Weights of a small transformer language model: some layers without attention, exclusive self-attention.
Each number is 128 + 24 x the weight over its row's rms, rounded and kept within 0 to 255. Layers, rows and columns count from 0. The size above them is the row's rms in percent of the matrix's.

# layer 16 MLP down (transposed), 768x128, rms 0.0703, rows 273-297, columns 0-63
size [ 91  90  90 109 111  93  86 109  98 110 106  99 123 104 102  95  91  91  98 110 109  92 100  84 104]
[[124 128 127 117 149  89 131 165 144 128 132 118 122 127 118 132 133 110 125 142 143  98 114 154 125 134 111  99 124 147 105 144 103  92 126 111 192 113 122 159 131 111 119 145 131 110 127 147 136 157 164 110 144 135  59 122 107 109 101 126 126  95  88  98]
 [169 108 147 147 119 127  92 131 132 161 136 144 136 141 167 158 160 159  93 116 153  91 156 104 136 126 102 138 104 135 124 114 138 111 140 113 119 137 132 121 143 116 128 110 100 154 157 160 102 162 110 114 162 123 146  91 138 120 110 122 164 169 138 159]
 [104 127 152  89  96 157 134 124  53 151 107 148 140 110 104 160 138 113 115 142 139  98 135 131 107 121 151  84 121  94 179 140 142 112 134 130 103 115 108  94 156 131  99  95 113  76 144 141 115 122 128 119 137 120 132 118 153 137 109 173 162 108 103 125]
 [114 156 129 137 125 140 109 156 157 132 148 106 130 176 134 148 108 109 161  54 132  96 164 135 125 118  96 152 173 119 130 142 169 100 133 128 144 117  98 173 184 129 148 115 115 171  97 119 160 143 117 152 126 117 157 161 109 153 130 108 144 155 115 105]
 [171 108 132 114 135 110 114 133 130  90 138 104 145 100 112 121 119 155 129  81  99 113 133 121 154 134 129 102 145 153 117 145  96 132 116 126 139 134 138  92 120 155 117 146 147 142 126 175 133 160 140 109 155 200 136 141 109  77 112  98  96 161 135 166]
 [130 151 142 158 142 113 160 102 177 134 117 141 161  78 112 121 149 127 180  96 111 173 157 130 130 139 144 122 101 115 142 140 122 102 168  98 106 134 155 176 129 120 151 151 110 184 126 140 130 144 118 158 127 102 168 144 170 154 115 122 139 112 140 136]
 [ 99 155 119 139 115 154 143 137 148 126 144 147 112 132 114 128  80 140 124 125 106 152 126 121 129 144 145 106 154 169 121 101 152 116 155  74 118 110 153 129 137 114 133 126 140 178 107 110 148 154 117 144 108 154 110  96 110 141 146 131  93 107 117 156]
 [114 147 146 136 129 173 152 124 132 147 131 122 123  91 111 100 128 132 128 100 126 103 134 106 110 187 119  78 124 128 120 141 145  76 114  96 148 125 117 137  81 104 128 108  86 133 116  85 127 141  77  87 141  95  82 121 162 164  99 151 114 134 114 142]
 [103 142 116 141 106 121 153 147 101 123 130 127 126  90 137 134 133 135 127  75 123 103 123 123 114 131 126 141 142 115 147 123 119 109 134 133 124 155 117 122 118 173 105 142 101  72 146 150  69 127 157 104 144 141 107  93 111 157 131 149  68 163 157 129]
 [ 86 112 117 143 136 144 153 107 123 120 149 113 135 147 128 157  84 150 137  86 112 128 139  87 132 154 129 171 121 172 108 147 136 101 118 119 162 107 105 136 113 127  73 130  91 123 119 148 158 103 133 104 144 118  99 185 154 109 153 110 116 130 145 132]
 [169 178  87 143  91 187 134 113 147 121 115 114 101  91 145 132 175  96 135 170  97  99  86 148 139 171 124 116 123 136 125 149 117 142 119 128 138 133 170 121 106 119  84 122 138 126 145 130 130 130 124 108 162 125 150 148 116 129 137 119 114 140 127  91]
 [163 167 133 147 144 121 110 161  96 134 124 105 125 122 116 136 135 101 135 112  90 136 145  84 121 114 172 118 160 102 107 151 177 107 131 173 145 113 129 127 117  77  93 123 143 124 138 166 158  87 149 136 120 146 130 150 117 161 107  99 174 127 144 140]
 [108 125 134 145  87 163 105 106 152 133 115 138 131 120 130  85  80 105 166 149 108 125  68 183 153 158 137 114 124 141 121 123 100 117 109 163 123 179 134 119 118 119 131  94 146 149 142 182 154 148 131 111 121 143 115 135 166 143 149 127 116 123 157 118]
 [182 166  82 114 103 125 126 123 155 100 109 116 130 133 169 132 129 132 160  85 124 137 134 140 114 126 108 115  94 140 134 148 102 125  58 119 110 134 125 140 178 120  94 135 147 102 151 130 162 157 107 114 117  98 124 147 148 100 127  70 107 119 150 112]
 [161 144 112 137  95 153 122 159 123  86  79 125 140 153 140 164 122 139 120 188 161 113 123 168 141 120 126  84  99 129 101 142 127 156 119 114  99 129 117 203 172 136 131 104 125 123 163 142 104 113 126 101 158 120 104 151  73 117 114 116 118 144 113 177]
 [135 113 132 154 165 143 122 127 130 137 139  73 110 131 127 155 142 182  99 125 165 129  93 109 145 129  95 114 114 106 109 131 152  92 174 101 132 151 109 161 174 116 105 113 151 121 125 138 131 123  96 143 163 118 178 130  82 100 139  93 138 132  85 134]
 [140 146 186 174 121 110  80 119 151 132 142 142 121  83 139  91 146 163 133 120 145 133 122  95 168 108  91 135 111 125 138 131 146 109 115 148 174 134 108 171 112 108 115 132 125 141 159  80 114 137 119 109 120  73 109 133 137 102 150 101 180 102 125 128]
 [132  98 137 129 144 161 132 142 150 126 131 148 113 135 137 148 121 110 110 120 124  89 127  72  94 117 185 136 154 150 124 114 138 130 113 114 121 140 137 116 124 132 139 115 162 143  90 110 131 147 106  99 157 111 117  77 145 149 115 158 119 125 143 112]
 [125 143 127  79  66 180 151  76 124 152  84 143 132 147 129 138 125 131 109 120 109 118 157 124 131 112 155 117 103 104 133 177  77 139 119 116 113  97 116 119 165 146 159 104 125  97 115 150 137 168 142 153 126 114 114 139 103 116 169  92 145 153 156 152]
 [104 162 156 103 133 120 112 127 167 160 137 192 139 118 130 117 131  95 131 148 149 168 132 125 102 125 125 112 107 181 161 109 121 145 132 120 138 113 102 104 193 148 167 130 145 133  95 122 136 130 145 133  81  80 138  86 142 134  65 140 162 124 122 135]
 [118 170 112 162 118 153 149 125 140 112 109 104 124 178 127 158 123 111  65 148 133 150 123  82 162  98  88 146 124 120 145 120  83 133 140 148 147 142 133 164 112 107 158 101  97 139 158 113 132 153 159 130 150 158 140 117 163  87 109 110 106 121 107 109]
 [128 155 131 150 109  88 155 115 116 104 124 143 111 144 177  80  74 140 136 165 155 140 145 112 132 113 181 142 107 156  95 136 140 114 136 156  98 146 125 122 140 119 140  94 131 127 117 135  95 120  99 165  95 142 151  82  86 109 142 115 132 117  97 156]
 [135 156 141 145  74 142 101 133  99 143 108 108 133 126 149  97 170 140 141 144 130 144 131 114 102 134 135 166 105 147 147 151 118 105 145  91 130  92 108 129 120 145 130 175  65 136 126 123  70 124 147 127 158 125  89  99 119 125 170 140 128 106 173 189]
 [148 111 158 123 145 100 122  30 127 156 136  93  94 147 136 156 125 115 161 145 141 173 124 133 135 124 130 117 168 175 138 137 141 132 154 140 132 154 120 149 122 115 157 108 139 146 153 131 114 108 126 123 127 118 103 174 145 146  87  91 152 134 122  86]
 [145 118 128  99 155 164 160 158  86 117 101 157 125 131 139 116 128 106 123  92 115 114 124 113 116 165 121 177 117 125 124 139  95 144 113 140 114 151 128 111 120 123 153 121 117  92 109 169 147 103 119 152 103 137 158  99 124 133 133 202 115 139 151 107]]
# layer 16 MLP up, 768x128, rms 0.0722, rows 274-297, columns 0-63
size [ 94  89 132 116  87  90 107  99 101 101 103 111 105 107  94  95  89  97 111 104  95  96  84 102]
[[143 146  83 142 135 114 169 112  76 112 147 145 158  80 139 106 117 116 153 173 114 139 137 119 166 142 164 139 150 133 119 105 119 104 156 114 114 140 151 102 102 167 120 113 139 110 117 116 128  93  73 115  89 120 145 106 124 161 144 116 117 128 178 153]
 [123 123 102 115 157 153 115 120 118 145 135  81 156 108 129 157 153 140 164 161 121 213 125 119 124 137 126 143 116 127 102  84 105 171 131 115 142 115 145 126 128  99 138 117 105 127 107 132 104 151 151 121  95 131 127 161 103 108 111 136 143 161 112 167]
 [103 157 145  91 130  79 136 127 169 153  81 145 144 135 118 156 122  88 116 100 116 121 151 126 156 128 154 169 150 162 141  87 127 202 144 135 140 100 119 104  95 124 151 112 167  94 122 138 124 141 137 138  96 156 140 116 146 169 133 134 139 136 117 109]
 [ 97  97 103 142 101 156 130 123 160 171  67 146 119 111 107 117 134  95 147 161 138 158 115 139 168 110 110 119 135 161 117 145 100 174 157 144 116 118 119  99 139 115 130 106 166 100 136  80 154 165 129  90 127  86 137 126 156 103 136  92 110 122 123 126]
 [115 172 123 156 114 128 118  84  95 122 143 118 118 140 148 139 165 103 150 106 105 157 100 108 129 133 147 102 186 145 152  73  90 130 112 105  66 152 173 145 114 139 159 112 148 139 120 102 164 149 156 178 116 145 145 197 164 102  99 119 127 141 172 114]
 [139 128 159  68 122 143 170  94 105 126  92 148 103 116 119 177 139 144 105 103 114 128 138  98 130 118 161 181 153 153 167 123 120 159 171 130 121 148 143  92 120 143 137  97 132 143 136 161 159 137 148 102 108 120 134 133 131 138 155  86 134  91 143 115]
 [130 145 107 124 107 138 193  87 117 215  93 156 148 120  91 117 109 103 133 111 165 126 121 124 145 108 151 129 109 133 147 160  78 147 118 130 104 129 140 147  61 166 118 107 142 112  99 115 125 131 103 103 101 123 132 146 145 165 131 152 144 147 143 115]
 [153 143 134 140 143 116  88 106 137 138 134 102 129 136 104 137 130  94 138 149  48 152  91  96 156  60 132 118 161 157 113 129 131 149 124 123 148  93 145 120 120 123 141 123 157 165 131  95 156 172 126 162 120 121 112 132 106 152 166 120 164 140  97 101]
 [136 128  72 110 124 124 106 129 134 129 105 148 159  90 119 145 159  87 115 132  95 102  70 130 123 116 139 129 147 127 109  85  83 154 130 124 114 118 146 143 119 141 122 128 157 125 124 124  91 169 119 143 106 135 156 114  69 158 116  61 115 132 130 144]
 [116 146  91 133 137 109 119 122  99 163 116 113 116 120 111 120 164 109 169 116 117 158 103 136 169 102 131 119 154 157 144 147 134 122 125 103 113  93 117  85 115 156 149 104 165 156 125 108 138 174 179  99 150 141  98 161 108 111 154  91 160 211 126 145]
 [132 146 150 135 126  97 125 129  81 164 108 169 130 138 147 127 145 123 130 134 131 153 139 107 111 130 159 106 113 128 158 101 144 135 131 109  93  95 164 150 133 128 116 108 142 142 113 128 127 149 132 106 130 101 173 169 156 155 101 110 140 159 100 125]
 [132 141 146  82  91 126 121 114 102 116 108 156 157 123 119 181 130 109 108 100 110 106  90 152 126 102 140 113 148 148 174  78  82 153 189 138 134  89 138 122 109 141 124 127 161 109 134 103 103 111 123 146 124 132 125 157 145  89 154 126 152 135 145  93]
 [169 170 101 125  95 107 133 127 144 133 133 192 143  96  97 134 108 136 125 123  93 172 152 140 118 102  98 132 129 148 127 126 114 140 129  85 105 150  95 130 124 143 163  89 190 100 137 128 160 153 109 134 141 118 140 162 137 109  90 119 103 139 136 105]
 [169 100 148 105 149 104 126 121 143 139 101 110 137 113  89 135 127 109 156 128  94 119 106 123 118 105 157 169 112 135 119 114 108 150 117 136 126 138  99 117 121 142 165 128 104 116  89  93 140 131 146 175 155  96 135 134 134 130 124 124 139 147  83 139]
 [113  46  89  95 111  99 125 109 149 178 118 109 164 159 108 144 155 136 124 146 147 171 139 131 126  96 134 125 120 124 130 105 149 113 185 126  78 152 132 120 116 147 114  91 150 109 119 129 109 145 131 141 104 132 170  91 131 161  99 107 127 129 118 143]
 [ 82 106 100 103  97 150 119 144 106 146 126 141 154 141 111 117 120  88 138 134  99 107 113 131 120 125 152 100 159 125 111 117 120 160 155  85 110 125 119  89 104 114 137 143 133 119 103  76  88 147 124 137 126 161 180 131 115 138  71 108 117 125 155 139]
 [157 117 125 136 106 128 158  85  78 225 106 146 119  88 142 137 127 111 152 190 148 132 121 107 155 120 188 166 121 141 113 112 120 158 159 144 129 108 119 109 115 168 131 119 100 127 144 113 122 126 118 147 140 135 131  96 134 153 114 149 124 149 131 129]
 [144 151 111 152 104 148 142 125  68 136 129 174 123 123 167 173 150 114 124 144 161 107 138 143 115 122 147 150 139 153 152 139 118 141 117  70  93 142 157 162  92 148 118 103 128 106 105 115 119 159 130 182  99 146 111 106 110 138 102 104 145 127 131 144]
 [143 114 103 119 124 157 147  94 158 129 131  98 142 111 130 149 134 147 148 124 133 120 151 129 112 111 150 160 142 145 150 112  92 121 153 111 119 132 169 114 118  88 135 103 138 115  90 155 152 157 171 130 115 121 139 167 121 200  86  85  93 133 175 142]
 [127 105 146 123 157 132 106  90 119 183 154 161 124 131 110 119 149 141  91 171 151 131 126 107 131  86 118 133 112 160 103  91  87 196 141 131 121 139 118  98  96 129 143 153 117 115  88  85  99 134 154 126 117 163 119 141 165 133  84 117 157 128 175 107]
 [127 116 124 114  80 115 186 139 114 129 145 117 112 132 128 116 136 100 176 139 126 174 113 121  99 118 168 155 122 139 142 162 105 130  99 122 145  88 135 147 100 128 147 128 150  71 159 142 144 104  88 125 151 118 151 115  92 147 154 145 155 137 150  78]
 [117 118 121 140 135 147 132  77 149 156 100 116 109  89 121 136 112 114 126  87 147 162 109 149 153  84 123 155 149 167 150 146 101 105 138 131  91 107 133 157 102 170 142 147 126 169 143 111 107 114 114 120 116  78  99 120 145 149 153 129  90 125  95 148]
 [145 119  96 148 124 152  97 168 142 145 150 158 152 130 130 128 112 130 138 139 120 129 107 143 146 114 105  89 134 105  94 109 131  97 147 149 136 145 149 110 141 120 155  97 119 123 128 124 134 154  90 131 109 162 153 130 117  88 156  96 112 129 180 142]
 [ 86 118 134 136 145 126 145 129 115 120  95 155 140 153 117 162 156 128 184 153 105 144  63 122 118 132 128 158 115 110 119  87 113 119  90 102 108 151 128 153 118  96 152  92 141  88  82 131 110 151 113 136 107 120 126  99 168 127  91 131 170  94 117 133]]